From a checkpoint of a small transformer trained on Wikipedia.
Architecture: rotary positions, no biases in attention or MLP.
Training: a variant of Adam for these matrices, 6782 steps.
Each number is 500 + 50 x the weight over its row's rms, rounded and kept within 0 to 999. Layers, rows and columns count from 0. Numbers have three digits each. The size before them is the row's rms in percent of the matrix's.

# layer 5 attention key, 64x64, rms 0.0986, rows 52-63, columns 0-63
070:474457591525496451519528469380587498463359538498476504481477561509525487475546436565529526536448414500477489446447455507470451568465533554534530406549463445479475561537566543561573464576462490
083:521485581551405474627509569431539443452433538521423534508470518575466520451450457580523538499500459556512498452455443482479465620422478533476481391542482474499527576532529522514496425448519519
100:489570532447528437550487545439530484444513529535453516580496439532411454470534563553518525562429463513485499526452407476495538544438563494572452476562464529593392485464460489439516559629459526
143:488461500477551551591431478564451439389534451511501467456506521454464475473441522576442506433593545476498484546561442513428476592543516518467467561502530529478613572583475600508446459499482530
086:470461527577504509568506544417426487519437565505491533567544453535420517543513417517460514524538417483544523455473496483440496577440459439471526457432502396471484531577501534529564335501502468
091:416540500513555430542547547500573468466557525457401511572557393534459504425452485448442491464447386551479575445423527535498431528493478495517476458554543466517468468524615461477519579505495524
105:489517464479605532424636611446526480515452540500528476371475507490468466475489619528473458577481546480477491548511460489475450576487525552513466507488458455560437549562415524494523551523449553
111:524454476574475567513493512591454497515655488519479543480470460479537496508481486537507523425576526525532480529504539436494497563475489455382437450476429608527570460497474458508415536396582490
097:428560497440454455564410425445519406511497545502523514575497518466548456542527499508502533487422576559493524486524393497541530459512516549617482433588564512483596466419584444538511485510497475
116:467417472542434419479592549468482503514540553479524487566521552459463403448430486577520478461483543483477451617508539471551444500581521491548427576405476489454515471499524531493538612561435513
121:502535561515488485527457453561534514434537509464455491640608409496497521459425468413413500418471500565542533444431551532583485468472505488465547484545538533464500437430606473495535493478555458
085:505428627541568399558488572478569488446404451502474439497526479561480539484504462512508492465498470487543506477440475596473479562494486540445521577433516433432454572539524617513544458522457548
# layer 5 attention query, 64x64, rms 0.104, rows 53-63, columns 0-63
117:533522447574493437440571536484475477519535476561527426482387509576477514487518580493538531551510453467580497462520496471499446454425540483472564474590490554517434579386431429479429509445576464
103:566369490449497366493561469497494463504585541467469514484424528511548544512495531461557430601475476480513493444561510533370511535490515589540529422555489567452465517516580462494487502507551530
114:513512499538501565532481501507506487525381516566528534554551476503476510389441470477448520390432473462482437478542599549444552403465479578461507478496580554592508512456499548534524378537481483
096:547512593568475445509516508559455551482565494519456395436492412518473506453515459464471597524610475483542443443555415496477449530528541445400496532480506566483499582483478441484458553515512608
095:549406426527558360564438485480518466461615540497439463502453456541548487530549506463524536610543418506576569559493414542583522524466509480486514440523490504415495507497484477449490500475546535
104:458473584472520435551539481434503479480432530461494575498496442538496533496531398674586447518467510550410493424466520469395495519508483525550536474491500493497449584537449488483461505597549515
115:447523413570469605536547542447495507522457423540478530628548560422455553489492430442451543491463511567488501537475573550565570416462472457437470458442580497544546539459471503457495498446525476
098:600549531367475554458497485498577480520560573499504492542470582467594513463461524428481460545452511418550474504444477521592517408532514514533528413550459578582490432486555488524479546478518551
113:529498512487454514547483519406466488496510514564487502506451554497551443521586466539629467542455562539530439498593413464511584553570499466596485516463501514546521510479484454422508448641422473
119:561451442528484486514419500533498472481632504500559414486459418517522489470512555380479510526490451514603578585497454518612548542437535447460472440532501472478522419497549491515523542424458535
081:519486493593440446535523505560432488445538493556487455433419456623434399478520565482583584481592446491514474452559433495412446556436502468496471489583529483486485480567490504508478458516446480
# layer 5 attention value, 64x64, rms 0.0669, rows 0-38, columns 0-63
111:520511507455514476548513544510479423529483503553539556494472482503517573526537559324447572522472500496566474573504477548535567406567550596440462522489485405497494474467444552480520424480445591
094:564512444474545507456514481520504576582460534512566555487352454511580527485522503534454607452412456562590500458462521481438489503517470472509430553513455402494496552490501540537539498420557416
097:515508537533569546532536538480391447488528552408612559484513501475599590606396528501470502535481527509492468511520450511456558374576545457449500411479462453490504505447493503442478511475463509
102:557422582506465458531507473455494496508504408529458535548490438473594409610450389516421548440480509435440420474427523549497428504511513487572498575567520534549516512498487536480505461416508459
102:384522477552574515527520501509495542479485479488562492457517501486412500424459537512591527518399451434527559509534551387566621610477502469559431450514551471562463450509500507521529540507562535
081:466499458535534492478506411451440522506438475514513402464505569497438478557506530597608418440466490459464577498443562567404556556459499481465430399497526509562487488571449529543519560530528548
111:453518428465445492479471497533418544488488552518670492544510535500488494507538648450435482477519516451563502550510567558457581498508454530480544440490496620431477457464548523461457490504469574
094:500503588524442569483540527515525534486513441493659523502435472488616464544461434435522533472468492428485478513557471588461595468467560496475484392502440464431514506550484529570490471552470440
099:530463537499543457450438492547538478413482509453554613460464473509574544544566422554434542467637473590504490494505435614462508427463474493473488437435461515555489462507555520453553509513432493
098:486583530535573484561537422510451444442526428481523469515544433530554357529444496598434485567502533486458551464533471515463454563454513526478383470523528514536478540544517560443464403489530556
100:545491509547464498470455446542543615439553547514470469491450514513485378409426486514527472525460475434484574433434544486479510580455575498549461570501491554569501582518567457540535502438395467
095:470539540449510476551492539510469547525500449504529480487479511453514524433410427510569600476409460429533450494456550384526569494524497426453496507547408550558503539520560465471586505491597389
093:505534461468476483485498520516507443590476513585469468615485503482473557474600584474465400389518526507571509549534416557466485535528451550560534516546537526458486423457442568553413497568448519
094:559400519500509586547493519486494440388518529466523501526614507493507496476494452482518495504487451424601493372568438528547627487516439451589430507510516523601490513455531488500540524489529495
105:608495490506473491413561451475542483376561520440481515581531491537504451497581522546333554518515529616480499486508624461461485479489510455529473497450471557477524500477534527487506511577534506
098:444439474440437538524568521515504461419446517519547403550498535453515506554541383525496475501451473387620527489515535547526497510571511428526534480495471564603444493483490522496512551550601428
106:559573473474454509549522533529519503499525556504479543434444494500443510288524565500539481475470453538410490479536518532599556436500543483495437483502460473418466459473478600526535513527534418
089:493578512426509430560477547498552450471529492500509480468545555501482620494498565372498385552586472441501535541549516505502525535544612547470513502478472440473500559501444506361500479440511509
094:482522533451495499440571454479459473504461544463508483483587539497506547516484606515470541439430536518529543552574554557471543353483509492434481422478380467532513564535379485474554564550487488
094:603524465403430506614553508509494538442458544513482495486472429533415485510594530478472465565492515460419465443576580505583528516546450483422451472466481501451483565498513516434514523529617461
117:401558408510523495461512476434306514501470402575498462456479496532430553540499534511526506511472537512505508487492575457494499469539465544563517488542535536472481513623517455510466493414574559
121:500492515502490442484475557499442498486568536486501575588479581483466447552549536525595360505490533501630517487448390506437450476521526548490493402471535457563501474492474563422515527455430535
108:562468532478485530502501532517594448535486592504431468609429497497541495566496513414422433471554499496441452489507464594558478537553517520534435497513506439517488569479374561482519452455552392
110:541465540458502486548475508516511568551453471477548454506474551552551366507430503455485522441511532564403502570497550577447439541467537482408543507558543568329502437502523533510489504506498448
096:466336569543367509497482490536421544585471510467576526433433576508553481486607507509555411519501486486539514463456507526435512449516518542522585513469513536489542502487526505572479534481494428
095:434515550547525517508488501557458482540462517538564613462552502499499381575477447444550424541471531392522542510532478470443468515489374571410517451485500396493536498501531453451445518535488571
077:476543475473552497507449507474488488446534496437599531426523539519533643401568626546450447568496459511466542456587509504500552503484519433398467539469506458552490545438597478503504509467472469
093:507576460484442463468423440463497465498423470525439446467504476547525651553452544533482558501517502503574542510538497538404548584542438552467486581473517432555531594506480453604524513479458529
118:489472480473420457529500494480456541551495486456523466515515428494495575651478687496463517452522612466414445539468531551486489474477515466521549500551539468461480505480473571425500491467560569
117:472435449519536521481504470476598502526436432480575507349453434489467582454641561468474535609500496522480499493523484531531538494443527488519513510512560432538467475501502537617513494478410505
098:475453582507487559524504489438533534367527452431466481520389511541511573469400536383533485479501507579526512495485640444504524502491505452511458420548522494487474497525562594461526519469441507
099:462386591473462425523464475559568557561502522418482550436449518515453474549445568552602479463475493457474420521471625503532514474462543438441545477497540503591502479509497529439572539554515486
091:597515485493505450488483528454454503494568466533462453520545394500561458518457450610425600555511566588541522539420510467446398479535459524512512542508407526532508538503487454537567502416427458
109:440580493499495479525496552553350475489526520546575570519445595461493508405485537508450553541527474523528464486402468504518507423555628455541522483500457548597485508501610517464499510475510537
106:528398535480455566448452562534620566557490515536579493586564466528545411465454470323544523521503485509506544523487554496513451476480497504513586516495477458437506474476505443479487477467465414
091:442552485506650455521514521547573476570475471390495548488617409472480458517591474498517576454466467500470501502508444452484493531436549524514472541516559511588453425456433539478501505473585535
094:494503564507539528655508572473504525468552554451542547475630606498598443495434434495541517488500469400540460465504447555469493520476528516477447517465475497548516465460471505419454571516445566
114:481545493489556470540550524504560424488479358430516551460561546518556512471527363538471573461572457530444450500451464524551509452467569447476469495488486505565492435542553518466479512605599527
109:452431517490506524521571402498560424537447411544443458420423501506542508514488483513588396577515493523504532531446552471544609465462453521533428524557545522557513522504453558527595466506414507
# layer 5 attention output (transposed), 64x64, rms 0.0703, rows 0-37, columns 0-63
112:494534516476583491606522502477393518444534554535455553592521515510577595387441471495411463487591497453561475519436499504466486535525545476430477507506454385481483568521474528489492416535499534
089:475576473517510484460428449454540564517441511434503492553444500530561517489473370546495562442521415488590445436509458548452549494522476590513469457567538461611593565473499496539422554515491520
091:552485530611527542540460549490512450474555545455526494531460577519561534507449482494485488500496482532577594568510463471400518421467584474452477424555385359447534452482496475557476452494480520
098:579473492514484510507467433467569503603514543478476501641442448502602484499472532526362516468447501386416419536466497509529426467552542552503483526454480508494595495527489562490547517510517472
105:391555480439473510551497476500396511550510441435526483453451544525433524491524596524568484526416499537470479503534499490565598507363472508557448548604500512559452425447505526518531540484467560
083:475521448499443490436527513506429480591500454474504436449424551401436446549485601429558483454491571511518542529478521577538568532432425452545463459534562529511489434448551594494486588533455527
111:408482502501533477484538474490514459307457505480561528539551554527551479493444649494557483452521469518539556523448486496443580565556523464483596444533456533511420489472477500474457535531471481
093:558519563550530521515516456492476507520482536357551455528364545527517469499507494454521483570511489406555487540476536589441548483574548449410577486616432499470416467480509469504491533454495471
102:538448575487567470460500521534557499445503469471523522533539540518523458430500333546475553517491538493505660589453472581375467514563429464505525488479490479499472493489523517425468497447476537
101:468495523575496423413547453490500455576565467416487473534513494553528390560494529503503547540537539501561483593430424463562513442461574451542422490422565498459498487468465510436606506543447534
097:500518475486425501437389421563542571508397528517561537456458442504502386540557498485500485595511483535423474441430466517548597494531476514493492546475541576522591479478476450481570565517449540
094:483595560403481550551480461473475449556464539501518518470423489479550530547506534596527519493372436399476492540525513449559556432478407531455542525519488441589525569553464463564504523467440530
093:436507498446557511429500509510471534430465462520444531523531516421511559496526605460477490395569522540569452511516522499438408549546584527534600487491501536524402475522450585499448466570574419
095:559468509393505535593404472487437480488493449451535447523512511504523579452490506613552590519398560546551509485556523536427520472497486493542473583468410462469440424493479476508564462592497497
096:551532494525485562473542537520570439398473448412465525518541453527545453492417453446492562514471464510504564446549439522495430505614443465602471589438553520466472501390467587516520516525477469
098:492484497362430504543501455492494461450515490498482435499426529453514547511432620493521554521428506478567518586567504533504431538539500515520490561528410483565404529571522515531454522637477458
105:497530500423507523499534503612436550402511498431461511451493530461557529518477452518571588524528470480506434421549539552567499416521439471479436464549537559566439524469430572484587451403516540
093:433503554470488482554456537601454402435569487639511494576528483495530497530540484480497498525611534482510459509470544457532489546540522467431512495463505333493446527562446489418471523497514553
096:484617536567472529561475602500478433515417538478451490501450608444492520514444433436524544460492476445615552542501444527553526576570448491498493448463410433465454485490515573496471493566508487
101:519490490399491534581596510544517478444607511461461436479555445488539467555399522522611544506497486409569461413485519492535512491539445478502410491448528489514449595519422500446524523494580492
122:436536401574473436446565523384467470515517477571461457512467461588453543483517641543535456436448612507509485519505495476556592524509461492591457439537466503489552521534527511519458533455513521
124:535514522459479454492491596574439542444512560558528559545449493457441534478476486509555373440508566543565553588484491463432411483423578465498469474483560503433472423546461553548499507573456545
109:529430510461458528524518453548509487528530508463497493561477471441571515551500409503467525494617512495506405467475523583506374541499575561533512421469458394513488572538429598476520478568568451
113:522438519502563458482572489464614521506475498420457506560479539448633443607445542444508466497592455454418482463527478449519507511485505463433577417512586594499498559506491490470498557459485500
093:525388442545493498497477522535486557526445543515526514468440494430515536409447493478564466480399455566515518479471539535496506531575513490415542445588523556526503445575637400547502577460493464
091:499517614551516436563498548526507537556542449500575493408508547549445485432473550448544408481491523512575493554407448447429575483435594498438481440463488539449519473528552415508513570524495455
068:398528527513509595482386497507519455482532447524523492477602491488572427503553421559552562553470419571598564435463490493485601506499515493431431493502517440490460469490538444496452511455487578
098:468555439491471529417434491480426469566469458552516483529595494480491484524609452476464529466558488486593545433458514538475568565564506561515546511420455436475604551533550428416412524517506494
116:463426449548476543551541494526514442497517600539459465672582514511489478570436585490490518416519444409454479521471461468547526527479528568520534418525505444481508473504481581518429468454572494
114:419445429488517560521508435449470530571542500488460452524522461483441493366513429470457533557500448545550490468502552518497561606487456495499463538616505554529466443490568514541481460398546605
092:496420522528388450519513455453410514524498507365476509562542481535557515563478476546531428553543516513426544482596514486463553459571491461474551538554524468466487495471459637457460540425506559
102:460459503447454469635540539624513502572453552447474523506507500454470481549444471476538470491403441416391556548452509490596495535435437494411513468517533540567542478507542544547490525486496555
094:596581529514480509346497521465570436516480601580494537585507481473497494499498429503421468474496454484510520496527423467467476466550470512565476556443450505433632584521440467526515458497480524
106:474501457505468467457471528516467511393482537602546577448442499548613526423488542588471518552472523471469604616453471462466487428491502525478458449542521474527442562523498501570550434477442580
101:551448555457509484565464467476593487475411525504558562531494530546519550490438459517519406587586422497400386439513454464459485548526506475443577495545467549450498538561503447573457551500533452
093:441530496438620470576490485474523512546574434464481540535484591473420495462502520498458576479406437554454434553500425486575473531391493543552449498505587455576450438490484549558517505497466522
094:587510559514478482557428590534513576460568517514543501503493582482559516478506536454486545498469511498475491573501510480437532431392553464360423569461483455431438464472450426453573513566473503
115:533504499478582491528557502501524465529572384470430478467456560551521488417501509522466618539434505420421549626555502528527433446487425460447442545513588453495427543480527550488532493491480531